Each number is 500 + 40 x the weight over its row's rms, rounded and kept within 0 to 999. Layers, rows and columns count from 0. Numbers have three digits each. The size before them is the row's rms in percent of the matrix's.

# layer 13 MLP down, 192x768, rms 0.0932, rows 105-191, columns 576-639
093:443514472448553507582503497411525507533522458543579484591457459457546511533501470520443465475497525485497437457485518428563525551558456489506446460467442557474496530528470473498506537496449493
097:535476364506541515451540522504512451470449535539543490531464518485529455418479461533454488587534491488478480474576503547378477467507499506461487517432444514457536523446460548498604486513556494
096:443473444478541511488467499533404480456525528508603487481524534496446484523516499442469539490508572518464533489468544471594529485555457554488534539523543495555527514528478453483472550481506543
096:559447512469447495446548447491492514502483518539516484511520501521513563434561477456464541547552546440538498550416482467524509536461440511587520506505473464499541535569524515525537486559511485
097:493475554530575525624545461484471473424526490587516429585473539552431441483550517539504501452467460457457524481512492475486507568567513525455489500494510466506493516493512493525578490487560449
102:473466525522550522470518494492548545494433457506535495475492573522399394512534529477541406475512475520509533485464489476464481466582467521502531575452525518487431397518566456459540526513485486
108:498564580472522527566506520495454567484627454496520502478416495520529535500528499433542524386544469459503481472508512486440539448579543485539435445500438565558463492514522530510530452522534518
099:468446476495475468522556558504457586521503538480536493454470566488538465526501508457497542482485545559502562457466468466533466501451467487464499530518491495404480558551494558481526522528545559
100:499517558415516486551519511502440491471493503511512463535481460483460569462489588509582441605437508524556461513550470487493511581421480537497531473439520485556517496520552468480509456520546534
100:456426413507583496475545549543492445517499519502469547501480514506452475504455528515617547466473501511536462489468529389514454478537557505527476477505471532537488518530464503455487462524562516
108:507527472461521547496430457531540467522462488508498473445510536512530549526532543504460438455446500497527546479509455488538509454580460551497558530475503485514512547459493485485479551530514490
095:535489463490472559490513463482507491484474551558460563522535519528519494480462546572482481515445531475463505505553499458472446514471549484567500514525471462437539554434510449494565501500528478
103:540446453506558521578524491514487522477553486491473468490509494486413490485462536556485570512490501475490469595452503519486536532468524527462478551530520499546495478567510537460469585503493541
099:536596499480540548560475461520513458482510418535542514540517542455522457517528545511563487501553530536472564494547508434509453520493520502484455451449476447549503482527571513542538497505485487
100:463578526481569454566505484511531475501540426469503485446541475555477543520493535546526517450469494505490518513505536473475514539476518455473551466496497489430565557491580456508508439572479544
098:500501522534543491623482516541419519523486489482512550504470505544569532444473456486475575457474622451526496485453492517459564490523462511498461434462541469493489507498422564498483478502441541
093:513503433553505493454451465463610487518495480602436522510515558507515491523557478507406454522489458447513464538497618445478538572510542569481536470546561475534512492506499463518542466516555496
109:426589548508539515533473549547499518494462504512442484443527512529578494481512540467468521455504508554516568462530543436584460532505525410453472463509486519451471500523514541519465513434474516
105:456480509493530462521556507449459484466492508436483401466517513522511448447584444468535507536516521548507517489465492587496556535563504435524522519524515474522461446538511487501480495519485448
106:503596548461498537512444504506496452473491489413588488441472508474500488526469506471537507484473440564414543543493557501470601516586538535560525542462533505486531510549531466453555461547569430
102:468460487449498515497473483535510474514461529488477536496537492518513495538464499576564512446500467511479472537398493439428492514462556469500524512493475485440467419526478512463492483442518498
106:470461509482553558581532507502473539497552453492485477535497492496453458492460487492484525525422571529482476470389538478475505512522517456445493500573553503446524544433539492458520464568535448
090:515499496486553528588498485575504475481523474447589478545495513523596498497480540569510505527536502429540493512512495497471514541510382481422491441488448458416490474478419535456553484521472549
094:427483517481511468497499548518511494466489446483499440442532536534439535499582519539530537459498496521495516471518498499458569469516542483417469590487486593479503476463471469453478450493526487
096:494515457472452488518515501472531523447548484563530554496532472476503463512462582519537538455505491528466455485509526412506503496487525421443491459503571471480508585504530415523528408500500475
098:496524531513552513457461505445565466471516469470515453468514563490539517539521491498473487468468549487522476492493537571502554545511497552474511442525442482552561451454497483522466537453465525
104:520563484460464559523515487529526523519531454499574505496483476505535508513500448526435538454504459523412575515437497517479539443556495482526534492541432513489531545463540523520504429552524444
099:535548538572558497495475484487540529483469576592532430581502573516489482495434439535506514508534514566522432569506427480521478459474467450582491509512599541470514486448480545449462521463527542
099:480521465445458483513460537538492450498408520474469510481498529543508454542537465482444491479573514536486532524461517459483488470485462484452549560470489560458541448505515499479534522494500478
097:536538549451474515419551439480514468499485484498494536508497475515473475566542548437520524472498512468487509495501448430555458511485480505516489474468420497519476529481499547533446465486481464
096:510600472509491461513513514497551504436534525539560396514499519495509479598482458436569464546479469482476505495521438458491506542446478514526502508519489506559562464456468569575486521464449436
101:505477495437468551524493529454496535527489528492459483459542460469497541480472476501506520533510430524498485504419481442476561463493536504489500510516545511447489481429474459536517516496543470
107:416479491508586443513501512535583515504485456530476466417524556467520519518467513465566513447555574438552481502544549475499522508524487456499492486466454504461523457525507485483503514492435555
106:544527519491522460508476526480487543480506470461522517406474504516594454476468448469589516529531422487497518514450542508505479467499555560588468535496545499510434479488396524537507568512469525
103:496492567482513523578479446488484496572503475601504535520543465506450489443422452529457519495517462457498453458473458520533484532470451537517428512500622527405494464522488421519499455575555509
101:519524450479496497546600553472447534469446455494489448472505536454440484509486460527442504471554444512492453506521484457498469461520533452538462443464390577524534448514488493461547467435450461
101:488489512456402448462469508483500505518488521491535536476458449510604464445442471379610525551482521494493463469556530514509543492555588509494445515481471517432532508455516524519518526523504481
095:499537499520459464477551538510520450467568446471520542451455503552409496459493477526474487572482470509570495514517506515562411487463487497495492519495522542515564490502570536514458560461488578
107:560457436525519455423465499548492470463470543485520515498498543552581489504483594520559470540525555450550464575519510507502542549526474504538481521481546423461558492549472492505494512470545483
103:476441503477466520500438505528537454542520509479515511483544471441548443436394467490546439504487518476448475442506468512518437506495550476506509546549455450482468504495524450444511486545454537
095:505479404535506486495478507556475487482508419518543534527483464495492510469486575478548504504592498499495518523435490483512491509506514534484518508558497443438530553418562517530490488583452373
091:465516491528501465474436508482437536505494554539511440499448473471438454538497463453518538534525422533555497482522448456474471448463481553476561556526524573485475496497398537504483525488555480
105:501477533543477569493439519489471472468487518401460522514507519533502537495455497495437471545544472514444514442495459567513576495512463528525514505449443470439497460506475481449485505458540477
098:532511462448526517563517480490514518522468512492534510545500560566521570531550514470435480542449495484451523465548538416495499573512491530513505499492482526483475546548517516486470505591466438
107:487446458453449496396493506473523467538530590408518529473490469496514499518556472536516520620546518497507547577486511494530571532503459500466514474477483527480503518549574510455487559520506389
097:508548518482488459499541458476447548517455561483489531550579519495473579545460480531486523528537494518485490491570512499560457553488399431576476480528538488530522521445499535560523491471444514
096:474407493500470507409494490474481516547538534538481555452483447524513590542537480451517494456466549474456532522508482507596500462445537505485496556497437451493505453495489506549439559512475453
096:496494510496519549470535476522443516438479522423480485610531552486492500582523528559537486454554459511514494564561501506555431458512529510476498498482573514516484452497551484518484463476518471
094:525567519541454548503550475543577533566466518510421504524474469568450466562476546536511474514494487494492443514530481527405556424508491481502527498475462567490576569499470470521535497490572542
109:475481542498453462467407464420518525589531450566473402536479496519505550502543495536507503529554460504507504509483540493526498495481498529455517486553478505463531510461463543430441494422418526
138:474494474560554527457457505496511444618486481522482438515462456476484485506451495467482503617513530485504521495526564553460505493468539464465508508521470455459470503463494544505484471455544580
092:495526561432533495612473466534518519438490445480466545511475443472502498490487450537479547534492471444543498437474462447460457542465465519514473510470453514508492525495505493473590388492526450
097:524478516521474523495458565493501517440480465492475422488424483540446472468536466501514510495433548502490417450464512441457502524538500540541477514438580527444487460490542449446507495552457499
105:581538500438495475477519475427515513487534451493563588530500403496507482555457461490485517525459457472473522503503524510521492558506529516520520486477628503476532544525470502484513534553471515
098:561482453504444522434506465521509495589487512507527522585457522508453527521513458478473489519507483471499523559431450521530541520425534485517530501509422449573448484479474493399456514540463460
100:511509497550453543523512502491556433469492444486587454562550516501498495515543526446501479541480532497504507528543529420474532541409511497544476499483511558540485529449468496452444470446436512
100:521485563475454510509474408517395466480452475517529474471465555511560468502430547471543442472532455452502513479496525548522479452528577583533528522507533556505460505489498545546456457472510501
099:472429549476466532480472499445522474530563439467512557494491472432548516522521469527468513554441465497511477492526486533492515517457485520479538548488556465523552486513449448485495520494538492
100:476467517535562494543469490443483535495569471509510486518536529497559429487510572503513497416533515448518511481476541487515473487453490505491502421491458501493452555495496433530556526438565543
101:500504524514509490566507527518476541503484507457579458413511482506614541494529535537590505539441466479527515466514496515501551541379491497478545472532503566568510552563526463614487525491483498
095:507506515508530515548551487505572542481496468563504525502506481528524508538533482483506499509557485524441493497442501501530562523520535487527451507540442376432507506521547496502486459509503456
102:433531516457448500489541513532473532514491481525531532577461448447453522525539456463413548491492540540454482484447561607466527593496501509435487548535537493455502504461487525443498540502454469
098:470468496527380534538547562520474472500427568443553521476511506578499456514496439488449566531493502526544419444500546448494460440504543513505538529439511515448494494534459457425528531547499440
095:466461485494556483474469487491524554500485478572483513538461505516560540534570610566542485450464620484528552505478531494516500470526436531491476444515509476540484547539490519466528504496505551
091:541508460536491569615489558390512452477497579480468519543480510564478480494512461453502507513536445480468506577533427506459457478471485482528508473508471579564493478493472481471491520474501533
095:531518560457504469567503460482496470531526503477528518436542452520515422601416501469485464540442550491535489488450494534473499556528406565520533554475548449521459435554558440435472496518488507
095:551476474448521540512551517558524531483554482458494493481502497470530547443480516487477532481491565464471559499541587462470546417538570531549502556533538501506482519505514498494519492519450455
098:532502457559510444424470498533557559507518563508435470500534470471535489467574521491500538504530471501473503552525508499540509481530469528464508575552437502557510560447504524558436547515494460
096:518484444464407553482488520498448440517503531441496513491428450459515509520462476503534487504531457525480474544399491507512515483491465458575514573486587505492513453486490514508569517452574606
097:570510496511488443461474483552492532452467553531463489562474425507486482545399505418562554460495481472547503548578523471464479520463474452431489497475495563589482511534483490563505552482430477
097:470468460523464416509529538489441500476564508555429555506532471481523492468562524522499540481501524546491525476496511538467511488456468482494536529535477492504485449550534486480494482492439488
098:545496422471561525457479470523449472542490473505551590496483526518549509502526463489468484470542505514527474488490448543504436489545419452495506452482478443452501511439432513497547442518598468
103:422500400539569424524548545552446419479511480433587410473502543505474503508460483532514547474520514516484506544513552554552506487446492422473543390507470542530480504555502529421487469522522564
097:471477511482526525479493468513530512544525481554524550565564515414528450534497539525484461492556466490514509435560543589457490585587503513485493426535519465509496524515583519479473469446494480
103:505489476556481480462504486457523502514555553555552516507461517446514494531414453450492494477539516528474486488520536487556501456453486506547534504414466529533521511514549513473521497619575536
099:456539502495523505533459513477498536535445431461448535558506547444428530480523533548544448561586496528536481471451515517494479524560540521562501511465530466435474555557485443443487479526527528
096:455588503493418475450435534480550509475501485486453521495517526487437544517467486540591474486544526475498554459510516455471450517376524496524515495483508474501478538515475385484505501532499511
097:473487460570559489489503502517520442504498482508453565493450491558518521589516504490529558547450441505457413422505502503410390475454548443509537542453507480561519539499428501481521564514536489
093:484439485502509528489470476538542548470472501516511449502491509490496550487492516485458486495533546510506512517562500439526471525497429474496476522491464554469548514493512517537538572530532546
100:536529565441445478505429499522470472509519441511580503522395554501516509462540546529521463439414544529508481447526453501439433520538437444498512561495504507544524545539415417523575474560438521
099:522422496524485505422491566471487417499522469527510411458524520451480511485550455585537519483482491542445476495506529478468481531612505488472594498483537506508461436460548547525468595485535497
088:548496504521436527430456550525457510527535520498455490495554536529406476478526482475494479552529527558445443465492443522525462461504542500505455524503498516578446434497450516469486534428500517
117:576462583439523553593534440509494550478556514520472558500520429522566465528478465533558509558486502522441517529515525513432527507458473553530516465508542470495567459491514546456508528502489459
099:487477475515525465486505557502537475501498460526442478420466490471451477474453471479485510533449502525532479492485516486492504478457429432470550512478606425515528522499471525506471483467518554
092:573509520559577529536545456451562523492472532535485591494458501480463440555489453494468505434498514490501520513512488448461500503526477529532522552502564519497596509477519561517524506460493524
097:513420550485446507562464468520490460514509511498514532502511528496510488458532522493484501541454509492504471483588531480522495508549474456546447519531515551492515540488562517557560487484480475
096:511503522474445486517498548504596493464569553516500473525466467503493438443528519522473497491548567527464508461468502485507523534465498483490548446536570497537514485520530491508417586502490460